{
  "n_head": 6,
  "qk_norm": true,
  "bias": "none",
  "lr": 0.00492
}
Each number is 500 + 25 x the weight over its row's rms, rounded and kept within 0 to 999. Layers, rows and columns count from 0. Numbers have three digits each. The size before them is the row's rms in percent of the matrix's.

# layer 8 MLP up, 768x192, rms 0.203, rows 546-686, columns 0-47
096:503421528532539511487506502481516539502536473514487518502523497555556537490491484520497482519494477520486495513504489503494520486495483542474504
090:538468505474537476500511515494549449514497507496476491550475564507516498485509493542509537482489506499501486486489463468481515489529491548527484
105:516488466510475474506476501499494511500499493519470525493509473496496516501512482497513483487438475536527473496484561539511452505548535474514517
093:517530478477486524499473531558522499489484497544507526510542445499504483516501490511493468486482540505517538512531487539558511504520524527554531
100:508520477484489446499457489512470494510487514499482532526499521450514497490503495512511502476523512495493485506478534458503506528501527439458553
104:478467484488551543491512493506456506498494526510512488487447482470547466508518451494549475503519492548475495489515487491482526520462502519491507
103:515533460524502516529514508524489519492480509528524529466519539510529508527520511488523477514530536499513495527488541481529485525527501506452440
092:528509500545475459476518474500517517514498534486547474516510510542518461497522499530500518549497465518466506489528483492549535554579505509517512
101:481495466515521519472497470452472485508482480481528483443531523507512516532523498519487491517522552495487507474489534528532477476505490526516574
094:481518513526496507498517502505496495517489497492485484509505524509526491464546488549493447492497495455440485529537467528468508505501503512489475
100:502462546499529469511487467505485501478484503494520514471527501504580487521518495492463521485483493497474516487496483530525520514480497519497492
102:471505459499527515488465530501491481476477520521473540478495532506498539493524503524525503465521464574529483497467509519484539507471493486498529
100:494506490472532506473488515442517531509460493496502529464510509497491531473520519503479519494474479515498526483499489503462521505478559478474481
101:491511487530494521483496493487518522491491495519489496490451510496555480455539473519509498542549495516494505514466496521495499536525500470426498
101:551504478444544447462461495498495505498519503486478460490459536498524477531513482504514474491486504517501524494535487501509522509499500461476505
100:511531508519478517538475523535499482518526506508541529510505547477510467521526515513477501526494547482505472476517483472461532512548525532522505
087:501503502510491508492512532491482457498527527531487526476511474464535454518478493483528542438518459471492532474520533500468494489477450464516483
101:509480508487528530492505483545479480512479491535505550497457515502492487508513517492517541562523492444488477466448509512515485507509504464474529
098:504468483484483484485464496506525473515501519514505471496513418516483505513490505512497470488485511551486509500513521484493491530491522495533534
097:530482484480528464476488495523471468527508511500461471489494514463514475502471501454503500533525495496533475540513492487481488466544479460465510
108:499517475503501495509486494525511497535472504476528535453476521508541502505536502512513482475498472488529515511490511524513505488521503477494460
110:506478501448488512523522492470538492503523516471475492523530494469488491505516510535484476473494524500561527488526536497488512483491517498476543
107:498507480492476490506537532515484508485493486498475483484533540465537504528478517481491481518477487438546540483514494509512490512495532544545517
096:504524534474506481494534470505485523486497536471511538467500508481477495500490495533498506465523530491503475477503526509522507493479490490504526
110:480482449529494512525508484484506514486437526506513546522513480544523506564496473481511490511537526518471524497483441492469535431500457490499523
098:492490515485510484485522505505515458509540515470513453473508529517572475480533477526461515508506489459494499519470530499500520471457520486486502
101:479515486516518530530509573479473493481472469438531505503523505473524497553505521514495542505450497473509505483498519526472475523513487503552483
103:538465503473478536515484519468518499471478522520509479482477501473480474473492511488491470494460503478447498490524487473501465518505520480498486
094:526464472467474492500507494495508518522477500487467508522548447497482502499435488501482519486497486499508543528529486471501530494507472467511542
104:550517484473518446476484472475505497489449539488515507504474468482522513497499507505517519509517483494411545474479507480486504485554499473522513
084:481542516499507506486492510448507528468470518499473502512537523488508534532517507501532481479515443503505547485512500523492538490542518488479476
092:546497481448468488501493465451488470471501489495488577541483514478547519508494487545468515467500461511474500489544488536490465489496502484496516
104:532498510490505506520472436491563498508479501479524521488493508452522523498501537483548511488539496529499478495493545512536471483506505482512537
106:498502471505512515499472475512475469487494513547492481502511477510548479484537493492510488496490488477498547509493474501492526474452516463548480
092:474505499546482489519511513460526529483491498514508539494476518498474513507519478517546484515502491523491501476440526504480488507514469516484522
096:551489497479508510497557496474486474472512485524491468520522518539530496500501473511531496503497456498453465486510520522520489527505500509526464
104:478491506537499521493528470482507505527583506481512502492481501536510493509518510486518485479482501479488495525481499483537511491506500500469508
109:474491500502509525480546506498501510500489474524515537474487503485474513503550486503523509516504483462508489521467514479539491504446468488504523
097:554511454493515499471469510551519480474501470490543487544467530501514462505480519467473509518507481507530503487460545484533532480502514510517472
100:453503474458485483514480480487509474541499510521483482435485507532466498540488462524487483533499545502509500526497522443488494481548511466501486
085:504545501509517497478502519515532529443493479498518567511470463452496467482477517496535492472514479476481493517497497475501465490481509472461516
098:499482488481490460501492516508533483493549517492540472496515548511529488504474509428511534512485527561517498472482525531454529515500525504467507
100:489491501479478455482463488520523508541521477476525486488506505512503498512509493486485523510513571497510508514518523502551457504502531513487498
090:492498487481517487509519501476468490523478492512457498485487472505473502518471466464484463510472501490504468511467503480521482513510485480579507
095:513499463481531518497507448520505499519503487523527515450483500510516475500502520488526469528551478510485539512493518476486513499469477498528552
092:487539470501505482529486477519496504447484516500529494479522489519524524483495531484525487481528535509533499521463530546465509513525494517552533
098:488476501459529519490499521525506481577465477468494497481505530476496479526533463550518516484503523486492502502440486496485444487524480491476486
094:438474453492520479520556480521483475519479540464496526500534544484531487506481514464503497460505536491519481492514509497510528513504495531512522
102:508528503499460496529528502493511488485496471495508504517518517502485573516503536481490528471495502518535484529504484511512494473528509472482505
097:515500510449524463514493476471442506493510486469500501483492498523549471517487451503525481512536478479506497482511488498464487502467474541541469
110:471488522475525502503497472515541464521545490508502458520533518553512537506511448500482483511499518498520538521466514480495523483506514506519472
099:510516501529548494475506457536507483493465464542495492495512506541505514484491525541508476503495502484449481482474492538487565478500517489508506
107:489480492472573503518464490469478493542524504536526492484490450532534509509503486550514451499471515531486509475505543500425516496508590484461505
099:493525473487530526538520472412474489488484465509515536490470517517527479502530522524515540463495478510507440563479505464488505477494543481515485
087:495522499456528555461538488506500491445515481515520455489494512486516504526508511543521500483526515521514516501504474475497502472516542525491495
095:532474470482513534524482562526487518491506544523512510471500503453509496502513486499484529491529538478468526483505486485480498547527498491511521
089:504501514479522474488540491500461552495505480497485440472488546508527526546452498544538476518478453487461489523478490479532480474492510493487507
110:479451501441512502470527443514492519504512507445465472532482491463498524492505509499519522502509508507488518476461510525467477506489478461512544
102:548513496478517490514480496498412454494508492494487535508499504478509562526507449502523521473476504485478500524462532507531485502466462506538510
097:474464510491534495561443519509530525539554475468518496505494539534507509464553542518488537519509511535505524503501548523508467543500474490521543
086:519477473477515527528488465497497523476509533489500493493477496518518482490470491531570500488502481454536536520504496517472488521507501519498479
103:485527509522515473462510463502480497550462519520416496493499485451480508518508494498534505519517513523498491472520486487523522473493477470475482
098:437498507503525484499536528509481526468499532515494528496489515481527485474513536517504532477505498497478552506492552484532464512491507517500498
100:518482521518461458482509519493471457484474502465509510464482469506462497476489486494528520473496529476527495483460489531479513473510496465506511
091:463512478532502539470546460475531509512500538510512501472459497489520489453496486531533492499500547446529443508502481523488498467484489518507516
097:494478485535483455478494553485493492475483474471522527465477541487468458514516473468522492519496513522533474466484567526509474499498487478494499
103:509508456488467478506477488479536511512468488533525532511530494447480511530494538531506489471459465502506501473490526516479494497483492507519494
093:508496490478462489514506492477506461497538502501510535494462528528565480502509508484495522511515499500516486502497516502507498524475515497466514
093:478480519510553519501497529507448509506532485515488502532446471544471481537492477498502495498463514469477560445490467509460486492509540490502524
106:536490509518498477489500480499501466482496515550469519517454499517476532485492500556503521480481473483495517511520495497491503531476509509486465
101:496526429482524532480514504518499496501523491525477528513549442490442472520510509510519500483525459456481494472471502487517529521514521527510529
098:564482485510482491509541480492490481466514487515469528484493484543527521508501520455473528478494462471466466518493482483512466465513469502500517
091:526483482487495531434485467496518468515499446513543544479484483487487466479528506535526490455511523487479480446473504506457490497512471486489487
100:493493511485522486506507503435489488478493497522497474517527484493523540525505502514471499480506505517497485480452486500478488508497517495485478
105:500507474508563528469525474500466482531454518494468463511473536533468465531547518497465516450531468486488506488524513513461480468499479536480541
111:517486500466491495516463517521507463481548482525502487512489529500511479467485484480540524505480509482496492540489490518495481503496557504512510
102:518466494485511484516502516491517477519537514533499460480515493491489501499516522525470526492467499486482489508505539506541499541487535498459526
098:499465496496531504496473494470543512470474483530458496521503490493465489492484532502492513559556482497485490441508537507505491511464482446492504
091:494480496478510511505511507480496486469506468510502479505484499522483470522462501525513479556537488498507474483517496485510493486524472518540518
101:469504525509516537521524495473539518487506503505466507445533543481542495507572436479534513489518459487513566510545499518547451486498517491487478
097:485516471463502495497550463531479499538483480491501512480471503533521521493521497544469453509486492508496507483470537528520491524467503492518533
090:548488519468469546498524451487490502517469524503512536464497528498484509517574497493496471462502495512478507481480474528506485457522556503488505
104:535520498537524507497534481496506498489489477461507523516511491490471494498508500497471524504521530494497498503505539524480484469487554526529512
112:484499496469513525515529492496474509500474467443553521493508505482498490474458470469500465520541495527533515487505518494499494454524501526490519
106:481510488495518468523526473514491515490475472524535535473540509492501472529512491510471483493498529524529555528532542490528523470517460501543572
097:526530470517499484470493460531546493495507483530524450492517536518460512501514505486487513520513552494485473492471481478500507528472498492509541
101:514505473494471568550505479518480528506481515520517513471515512496496508525500529522506523485539528486510479493525488497513495463497484475504497
096:533477460477509480493487527490517477531498503508517498520480486473539519557497470515516489560501439504513482503494499512526489499481515499522500
099:474512525569509478468498510512460537501488494480551492541473496499487461524507459495519524472458479487482495486479458446483494565511493516566504
111:513488488481515438505486497496524505496506503484497477512504544530504500501510507537459528518548499478465507530479504449507469502499515486517517
096:504491472474438554494483532521465502453525465514512548446450493542516490503468515476506454473530481490480473481496467534501534476491518502453502
098:537508506450542543473508531525508519515515533512532529524528496516522451488494500505482472507478512558491481484487504484530508487519543530436520
100:479494481485483503517485504530518530500510515541561492507453492520483498496520510477480471549475533504452568482524457540517485508469460463498515
093:502514476478486505479475506537478553474492507537498477467501534512508520499487518515521511496549492494523561530487482476515550485511546487484487
107:473462502486433495516521511520507479511461487544493496514478520532523490494493558519530526473523492516507534496490552534517489516482539545524492
102:525532527474457490545491503472525519482467504543537483468514505469494499482539532485479507501496534523520528488472502505490494485516530464481543
106:503462503495525487486553471514508528500519464488484485492546502519511504543542549453541519481494514501524450484463499571508490498511510466573505
115:502486488523510480481539489493482497494513527494521507511495525500488546541505502487468493523494514528514476459513525483512518462481506453476515
105:478486500542512451511490499534511466501480501523518527452475491491491499511517491497533545523493473525491483480518443529506521534536507524523491
096:574542495496508546536453491494481444443525487475525536493505457495524511511507522506470503495520496507476453491508515497487469505464476520502500
092:464576494497528495496476497501502489471471513485471482479517499439505505501486484503479489515508493507482517470514515520486513498499495496511543
102:483497489492489478461522558523485512440496537499490528500498454535473535527477489477508537475504481494486503505514488529511464457498492457533486
093:480498499533508530548513521503504490498493483486521509466481516511488499517486514514513513479492475481515524524501532471505473497516511558486511
103:553502516512456477459486460526533511524470486468537485505546482519515490510512483528521492496510503528454537498538495449503483489565532487499527
111:556457475490469494503491496518510514483490493486514493476520510513473527529518512497523512521522491515495480492527521501495442473514494468509563
105:492477485501512490487502510523522513533522520477539474479523518500519487496464478495543516543457527526473428525504484459515494527492477451458547
101:478479522478502511510512506527503497499478513540478502508526548530479491457506463509484496535465514521533499497499518531484470501492527455442533
103:499523516499502488528487555444514518486472497457464461472458516540503442494509525485518492441522446523488502543497511511484468488492473476489500
094:496493542471504526523512555493527516495519466539479498489504491514546482485468490526538491484457497488519491498485498491501522521530523512504464
092:491488454492524459508488483529498501467499492534544497488494488445435455503489489512482515498507450480504481525478467492490470506534503517514477
095:506484507503488504492488485482511465504525416482509508519505457515503488528479523513539459493497522493440474462503510469484479511489512491514440
084:503536459463522528487508499486529560499492498496526529548493497491541443468479474486530477493493510496509477527464457527537492466552493494490507
099:500506473500451487500528495489512511468512503475490487513525486523506496489470509529515533495505498514466509483513478496487465505503553494540544
106:467464455500499490521491539511521490448492520511494471495522495493506508487557478499507530500491438492517510510506492524510534501491490439492542
091:517524497491520484527465515483538505538484478494485490522511515480478494491482497495532490524491519474532477490493545519518489521515482514508466
096:486524473474477519521501530492519513508515487456466547519495515518489494490521478461522527518550456532565553490471494536467490471485494490519504
083:469488536508485503474509472467513513518528564497548473487505486471530531508497499493478503470496467486483542527494526509494507560546447470474531
102:498496496460503481503494512542518508535488471512518499507521495493546553466495485513516494497492494458502523503527496539501525503523559491505541
104:465484524513509512520497523515499469492518490534509533481508522495523448497524496462436524508512508516565501505493551513483458502540520437491497
109:498559494495499495511497482507524477530481478503557514528494510505512494530545505515495503481516535498451469509507509482522486556481521571459508
102:454492521462504531538471499531542502503506505551506484502541488460531525475467493499474476500488536496522547510512511500506500543544481505515526
101:429500481499484521561457524480491515505539519517530512497488466503506483511500451512522481505489446460507502521464500454492474504506513484508485
105:477508497465468495493527492505516516486476497559498474440487507463507528550513469503514527537480523511489488500482486472471511552511490525473476
100:482567485520521520495530481495541479539487503503509480446501488506497511501516517531496519494499476493481497509453453483494446523480524490469489
105:455508486476503494501499477477463476496513517515438507499492481499476505509518493496503487471527462519510541450469544517527494464463560468517496
108:494530520505494491525525485467513458502537497485494496529523509524522521502548505504485543540495491527492532525517510488505492485507508514523511
099:536445515501489517498518505504512492508497497503457482538553479525505493553509492507522466500484513563491485527505499475490507475507480476478506
106:509493465532532522494520524522461462482502522521533539491460524462526497506490473436505555508484464529502471486508496485512518490478481496478515
095:509503499528497519510494486512521498475512494516512483516493502557503504489533512560491504503529492489488522497461504468482466466537481505463511
101:498491470537473556510524448467522494473474550500560458505501489525478478491504501506478493492490513477509467515481499487498479474537481515461544
094:533527461451488540471516463517507481508531520482497515506536500517470495476495526522542489505581518537506484515479477515497485501503473516514467
109:507519453480498538487503483486466497503484466527512493515495483495535498486521464506532509507557524457518517484518499463504508502478496496496521
100:510498488477531516518449517516523478500550506491483521480533476480514526482518524516521445537527493499486494452459494509500519498506491447457508
094:500536518465473514503537452505530458421522470490474503521492450478466506528491456471477514484466488499485484452526539466525515523493514513519519
106:447538486508530517504480445551525484510529544493469473442481490485518532540487506530485499475470509477504488507501517479500467489487457469512531
108:504545458451512471489547486502484488511531535496509500516519474479531479496482503481534456489540523506524501450514542500539516455505485500491528
089:490490512486530507527504513467548494487501475519500520477485528513510518502532520492513535480481462505489545485544486466521521474515505519466518
095:501522492506462490483485475540526477515491464510491506520515503551489495527496504533502541525515505559503477502531479471475506486483524489517529
097:485479502503524550486518488532522449509500544443500486507460461515494484541518524500481479479503542509464516505513477503523430493527520482528480
104:501502512510505478459514446490495489490504477503483477513479519479507485505461493479518532487503489483511520514510505548504522470458496483488487
107:526471496502487462499466464527458547513490493511503502515479525497533501527505539557535489488581534511506473455542467524484490514530489486449502
# layer 8 MLP down (transposed), 768x192, rms 0.616, rows 546-686, columns 0-47
098:454519499520519516543483497494469510499531510478496512545441509506539497478493527499498486540525511508476488516530491491510503531488473484461480
098:485541481514519484494493480490487460516508499530555488482509491492466540496509532538475516518505522472496495534532503511500487481539510460514496
101:475492461509466464508529511470505528502521480520514462499512537508500544488516503484543442512484488497529544514505446516562516518517539499525508
101:511498501569484460465464480504529553545516474516515528471484525518511488485524517486512555506513489550502494470511516523472503496514501517518514
099:513488516495493456500472432474471457468483529502512509506492491496520521528484481496528490509477470537515514466493537507464488456502489420525511
105:528451524498543510498507509503483481476484516501488485518466488490510529506490461514512476485514495510471500503469458502504499544464508511532491
103:508521466507439497510506488490480545481502530442482537493489546508492486488502544566485558485449522521494478489485509528477459524502517541469480
093:503490509541482527489569488467492494479480543561514535479493517521495539509495522531515498497508470511495480508538483521521516445529503490500517
103:485502486515558462497456508472563498519500515554480453478483474506514473484522553533533550503495533480516541508443496536495500464486482482501519
094:497560527461504520507488490491510483487504553519517507543461511527526477525528508522518505539497496534477467517518508530455517524484485516511541
094:451460520492536472480461518531517486492494468506485497493533486490505472518481490518450515578482497495563532485522493463520476562488499482540490
109:503472538500535495510511451553519492494476522434513472520492505478476523514532513481449462485457460504514490488506511465528550476477504523508530
099:474518516494472507493436490482528496517486488515524519486552510469503524491510512482500503516483469460491496485522492486544530476478547483496505
101:544478510503477548466489529455502516515490560524446498501518508498497486437487479484514485528518507503489487529466502520507505513469463519503490
101:517514526510510484491481518480492522493507496437509515457519510522518509480503484467457517514474507475494514539505490494519512537555478456483497
100:470498469468477531549510523502468484493494507500524487525498487472518463577517521444523491518513530521497463522487458464491534499473505517486490
089:507486497521517498478456489518485505527530487536501488505559509520500522507472511507494534486492496507533458496495483492453546462488522563509490
103:486465515449517455525465462570487476506496528545466532497519558517484498459484454521503509513488440474499507513498490507503467503474485487500535
100:489475516500545473513495516484512533505503497520469522452492480479538493489467508508524468507451486518513518504459518473530484505514474519508521
099:540524470492526544501427478526509500474518477514527487479527503454485502486526519473508500471526477480497509514536530489528493520519514520515494
102:503517461461479486506486511494544495512517507460513513499470510534505526534528528505506467434481480524537540493528503517470530469532504490484511
106:488471512448509514514499543496497516511487535523517479458479490484504481520488486540494469535505491494519508480540521492451544472558549526468506
103:458512541536505472510452473517461503501517490519472485452482497452537498456484519494522516533502508523511527538470476471511465567553491551514502
096:479496516487456502500551495523548480489503497478509508494521492489508542473541486531497429478506511492502478499506488496503471532485480505502521
105:475507487561473507492526472518511516523505509519527515519502466491507471520483446484528475489471475530485470503493455496454546463497455493475520
097:537510564523517490525500512523493503452528508543451501467478505534481486562493511499487507504492512516466471484453497501484528511530533481487519
096:477494500487490525513479567467515472511491468486502485503504492501518479504494543518538502515435499496504476493506516507523487530518465448537473
101:511500532464438513507482538501565481476488547510530479522503477492518477506473472451505433462484537510464491491503490534533468498493490538503496
094:497479542515488562499491472486492516490514504513468535517554515472490507510468520488492520475513502492462495542498503498492540523530493458484466
105:570467442496486469476465470512477505495560499505473528496536444454525560507546475487512527496505497494491523489517492479479500487507487471518491
076:422485495498508483469479468493496559506511532502491503511476498483511524517481499481525498515485522481528494507515474456533531507564479457498513
099:487488520518504457524505513518501490491528525475512461493492504513504542505527554474496500495468487508508490449539493441489463535498521467454491
099:498503482489464508526456426514522525472498521459542484557499516478465478516497529456462477521525497510442507462464469514537525504497492501468496
099:485521516512490525506478541520541479536514480496483468492501513521513490518516467456483472484512445478532522522494482527531482473464454482530490
093:546473530501523521528482484489504507516499497504502480519509519474499500496515496493521533477537513494505474469494513483471502489548520484467517
096:520546507492435490526468479538498500511507551479514502480521506512515543474510506466507506517475452492470520500542509505495469432526491475472531
101:504506483549492523463506519497487527540522480520530537549522499490502495457489472484533492519493508477537511457483523505517513500514519523545495
107:522490514532531483509505514501460472529536488497500483482509478468445494474485494463531492497494472463517487485447491522546507515516482492513493
101:467508487554507459514499491556511490474497493441485503518496514457493509497474496499492508557476494502486548492504502491452499462514503487470501
101:507513524499513489522473506499486488509463488517530460545521489463513444501502530520508492536483531503440460476496520525468509522493563526518499
089:507491490495506533497449498528474514496546471477515504550484537477508520470465527491555490502489505489518470569483485502501510481478476486470479
099:507533508491468511459506516524455468501524508492519515484463482492489451488485509534495480457492472504540499533467514478461496545521501495493477
101:476498544517472493486519518543503477530526473469562461508461483492509492512529466478489503510465482517495548496518481492494482492518550514504452
100:527491492500525499505465478497507534515491504547515454519507560521483498527501475492536537475466489499468543551454531492477460517495502521505509
097:442503493495535497519535464509488475454488484504524487457444492535521529467455521503496489524534562472516505481511450485507474500473498489516529
100:479508543518531520518494504482505494497506539487531508513468510431496502530546523512496489506545528478535530490429502515513442511511485494497482
102:508472537498542519517495516497559502553506501514472532489511499515532514467518505545531519472534530486479472491493520507521506473540538509449465
102:484496515467514513481464499524481504542484489471475503523491502529496488500538497543491509468474502503452482514488492510538525475501506537536510
098:526522494457521471522525502511484552510497516505504538485523516501500492506497473498462506482477543507478526531534524527500504486528517495512499
096:516518471488499499533499556538468475515504468498492523459479512474521533514501488484520469520512510480533490523477515492485471501478491511511450
110:482453497484504467497484486522500497507545478526516528564511500532469541457511521488511537495533541500538528486471492512467460495517497502473457
098:451544511538507481444487491446496499514481458536491513504494517534491511459515489491490482506515534483528530519522493508561507488502482445506522
101:520471493525507506481509481477428491505490519488463514508545509482495500479491513535524487538525533504524518522530488521466463481505546528467500
102:482535477554513533521483516489480470474480499514486493483496534560540469501524518507508509499484494550514507552474486499500568499502501480526502
088:542521559503483521488461493521467517487489515458487452522481486448473459523490551487464473471531517538516485479478480485483495490464507506465493
094:479477518479476518508472475491540600482464512440533480521491520516502543481496457472495496507501518544522502541537463507514504497538523464515489
094:516519528473452485441526469511474495500515479509495506484486534505517510521527520572513473540505485497471484504499497518524510509542527475500518
105:447507515454505503477531447507486495522528494458501523548501488470486502490492474483514496528490451529501484507487472523524495466493430464550522
100:496463518500514459489433567489480524541522455500486488474542481488484493475483458448482511532502524502500499476479501541498512487500517514523504
099:477508516477504492490522480504539535477485516512485441545502483476497517481533483458487486510475487470464532524528483517506497499513506500515493
097:484555455508529529515456479491522504497466515476477515497508511514480494534471519496477464485490530489545503461524483454482489481506515472532502
099:506480483500492476505515468511491539537496527490467496511508497500505483491476502506471535539526485551534454524526486447511485488550484475495499
105:507529525546504540520499501482528497471497535507488533502526478524525518508529505511456532491470487495506526547499487481507478492484481520541551
100:475468560539450438487451511509522531492485489500488501496506504517472488489506494508461522495504526559507453476487505504489495504510504498496510
097:458516483515540503523512482499516500480483520511523506436516512481501483522548494554481522502491482478472507483558487490480543542496516511494491
096:535542506525513490475459525481475486494489500516482485465477518510491497486520530445487522495511468481539461504528483514483496502477455490522491
104:500513497495509500508485470496534522527450479500486511491517516500493488471512516512472462542523552486465499461463549511479489467507541485517437
093:491517512533471486467466481507490448500489507517523512442470497508490502469499505514442492514504504482461532478500483492453482514485473518542499
097:531533521473499507473519520525518507491475537446510491532547510502508486471483488496522511475519477465503562482502477498502511464504498478459549
106:562552504547496507471517494530551490504502456477509498518510463515498549455504536498444510502481479474512478473512449496454496478510497472500503
101:502475493488528459496495515515549482511524478482456497488480469477532495490509507462470490501506494443457485475498530492502498531466485489487518
103:534518500502490480486507492497509472483506489521489507502486461524494503485523469546512517511508504460503495515498461517491494490484495439476475
095:453488514519491503481545497518525486466479494522479518515525511552474463487510486511513514474462452489519470489473532515486502492494503502484527
106:507521477513487475448468510490489503488495520477532466499488455504449505510465505512491534517473535489487482524509477503489511491520479515542514
100:536503494480512495522486436508504497523480495445500485519469514538482478548563515512474508475516503491567525495535517482515485491506519529504451
111:513529516483500498537491538488495506471502525520518469535519508528513481525468474511468475500499492522447486444511495466530482528457528483488491
103:499531478476487532513546504495495535525471498491485496481522514513477480485508481514496488511485435475487505503547508499470460509530487532513532
099:508481503519495487480499489501520473527471493473467498501485528531499510466484458492529513518540511519493512479492468503521488482475436523470503
096:511484532506500518498471503480475460481513461466501507490481494474524487508515464514500487494487522490520443523477518504512548524484483453513496
101:480491531520513478511510489474511535457515515502507494518540477467542508533507517475520484506511472531520509490478487488485468508532479517470485
098:525500501452496484517484503490531522474494494500489500504460451490478520487505528477493505488528526494472516454505539534479470516472508506487540
090:480499495503501522523545484542510478516486470543512511535474538489470505480497484526512462515495509517485485528547494481512467487554493477524566
103:519472487526482484473496520457483498488496500496449508539502502467528492499510507484497478487531491507446519478494501506474483525528513515508499
102:488531490477528483505507499514525504492425472515509509501460513522566488456502470513494502516485482521528534469496487528469503471490496520469452
103:547467530481514493449493460529531555481498481492545504451488465491539505497497465539538464497521524501464502469524486473528483507496470470490513
098:504504540505487507483534521536498455509479480528456501462503459507513508496502436514516450539503493496493505514477486458489514503508501455494517
099:501493478485499501560525479523496556510468487475508421507504538542483482479509516560493525420544520468534536499518530472513496499492487495540494
099:471551483531522479484517525471512465516514502537489532527469523479524518524502492498474522527456511530509507475518465495509540499478564535476515
097:494506548496518470479495533477493550471455478502526462461552506510482520531472479488540473529513510518497511514507485522522513503519485474474505
105:514524513524500439494484480471491538516480475505465488551527497479487522514513518495477539506546465518459464497500515527506471493460510471549489
092:528498479494420454514491501518501523543481525477513496473511482538500511511494535459535448469462479490487518538502494541509515561503479471493529
093:502525515513478512491519509537485529520483516529465506476499527502495521522493488556440537537467470553530518499513524501490532480529478543475483
102:482529489535482485503478499562516487566484490529533540519484527506477496492525513546493470501506485531461551478520490507453509505473477498498523
094:514481522479468490498529469593493501475514514493517468522511455495490471523478539492519503486515510489483499492491484513487492513514525536511486
098:459478574501483482501459515501553486541535533509450473535480500510517457503500541505479483452538488489522497500496522498506505496505491524532481
103:514543525508527493509465464514532518452482516491470493493532498488498498500459486512473514507459520492537532525462500499470462485505529500501504
100:515486510522523516503498531556489534555507505488466529485478455537527511516534487559530490442496523497515473475485498514504478479510527448534518
109:465538470507524527486515483487509479463497500484464466541518506500495500515518516518510527466524509488484500447538514578548487496500510511510482
100:513491491514498466505521465505514504472522485535492485450463520492506481503485521585479484546447517541432495447494474508527486477536536518550503
093:486500507486461474477489445475464540498500552499484532473473496523502534506511512502511501522477544511515502513466484492488547498491475520525473
089:481534517504471495499486510493509539491471536495472491532477465522454493499502519518498536512513483528533481527490483470489599471516507523491509
099:455535529496550504468515502515503494487491508481491506488487470490480516507472494505522539516478531538530504536491475536507508477499534489466490
095:507484568495502512549461498519496420504484505507470516509492522518507516506480531505510456473497502505526480541500513462491497499501508536541486
102:503490509521455485476511495486476472539510478503513550505538512481497496530498484522500443493499526502498498515508514482513538493495494479512519
109:510494483503496534493487490542527483526499523459506504514507507474493510548453479487499501523533502497510470502524497548501483507513495498526527
104:467494497474495507494487497490497523526503501496556479496493499535476467482483535496471516537463484512500467486528522516494471493483547511454490
099:493485522493517522500477536535531529486504494475504465519510530518515473483458528492518520530495480434543484536505480519465506548523504523494490
105:550518495500524497479472507494521482460471465497507519490514506468462511490440512519455483464533519525469495502476532537518470486464524521470515
099:510446529517504511505448494521507516515506453517485494523507523467518491457475457500490521434474515500546464498487532497479498511498507489481518
093:484488523527483497506477517481486522499511484497504522472471474481464517511514518549482498505479524527455534519497488495538529507523497460587500
102:478484507503512490473498509505498448488513469477468531518438472501557510501479466567482488542464518497511502457535492457518556493475533529462508
089:477515491483495514481498465505496477504472448481475507480480491502507505521504496473531508537458499479485488529499540435483477473501505489510476
093:479530506506486473506484512485556510481486509475516474474506512472504545478486541495470501479490467515470483506497537474506483564520509502452476
105:497516497507461529543515512536505495466452524469510512501530492502519509492515496486498489489489500470491472462481471469486501516514487487466470
100:509505513497476511474488515480541462513560524539488478417498519528479541495512520494529505492481509518456496506531499485510530517493483423506555
095:464537521489511520507477525500503445523513479460500517528501488514499511512481472480505515480483497524511555500527535497504517526498496480515557
084:468538486478465526496493507506538524513491488458505477546490440482480516491475474502503555508530497525517498555503425507504519508508515507532539
100:457455499486538561531493465480489503521517497496516469499510554492460542439494513478500492527529495487464482495530443514520477538515510502493463
103:484495511510503503510459516486529486475497510498507489460525468549481471531549512461469510503529488522500442521520473542481471502499511490493511
104:495492514496460491513503473501489457535494505512548501526515485549507466507525487481503464512495542501480498475485483515505475495484520502511464
102:507494532509495514507537516482522479522458476518497508515501525533472489484465485512490512547506532503502515505505497467515500514513483502495507
104:504464507501505492491515459491530507475518499492514509499469462490453519529487517505519482506514517504484492493517452463487540529562514460507471
101:498494509496470482549467479550511529510444506510502489521529477485522537490506502510504508500495479475481521461492514489472489471574460500464493
103:528505510512493479511479492487498513531471467532482503481541499484475480462515534494484522502455473497488494493447465479530446495478518465487504
103:457514527491495481479514482465500481533512499442502517502473507513472508476471491500480516452477512513485494556527460475484498477507492509520482
106:491495470527508475508482564497510515506519508491483517513480537449501480493481482499468500522535511530508500524519514549485451527543514527533501
105:522501508488507525488533525499498506504513542542508482517519486477526515511489512491499477509484504540512521512530519493543502452487495505483524
100:496495549501524530511496514519492509535484488520537515530482513460519444480501496468503501522445475475489514479501467487507540514524467500507521
096:522475463465469513506514496506507519481519491502519563516515480501454454550500529512493487491452518482511514496512476465475480488513500479495507
100:488526511508444482517516508478504483503459546521510492502497547493518508484471490520526506495476513500499513539507495498497509497516472526504521
099:522534522462525531470490504532482458496444451513427479523513480541482459485494481463559473551516512489494456509525531522492437505498500503524500
109:468506435517496487505480492498470487535507521508468527479532498472471485458471504505489495532533533447511513502537466492493486494471505507501488
101:496548521460441490530545525559478559492489480499500493470515478504515508475511498493527495482552478501505510498480485500478502515480453459479504
094:476473475489425486495496493553485526504563484499481470487515463489484540487514450491413486500500506526482496501512509461485542498547518503535527
104:554523514494502489491479491525524521508484508519471505491510519501512469515492481486463495476451482461512493507488524509511499534512472510497504
103:504480460455488467517473521510486502499538506524473534498573512530487516523508499481463492518519511522496487501519510461507507500472548483523498
090:508528443519499463467467485524557547468514536512475485500508532467495489473507519465532509489459518493481491477478484521504457495532468525502526
100:511465454447442511505526472504543498529508502488514493550467460497554506475462508475524492542539543512497503486511492467529483494517494521541490
096:480539503492507517482489504513502480514518539485493521466521461478514453513541548492501508501492523500471510512500446521458471502519543520499505
102:464502487506491494491484482503509496524506466489467462535450506456509474510488482494462489530494466502500501538491520502500498494459525486519506
104:479515465495463484480458465513481534476511545545566499500521506481481487476505495503503491506503489503519483524534452499473539550524454495534491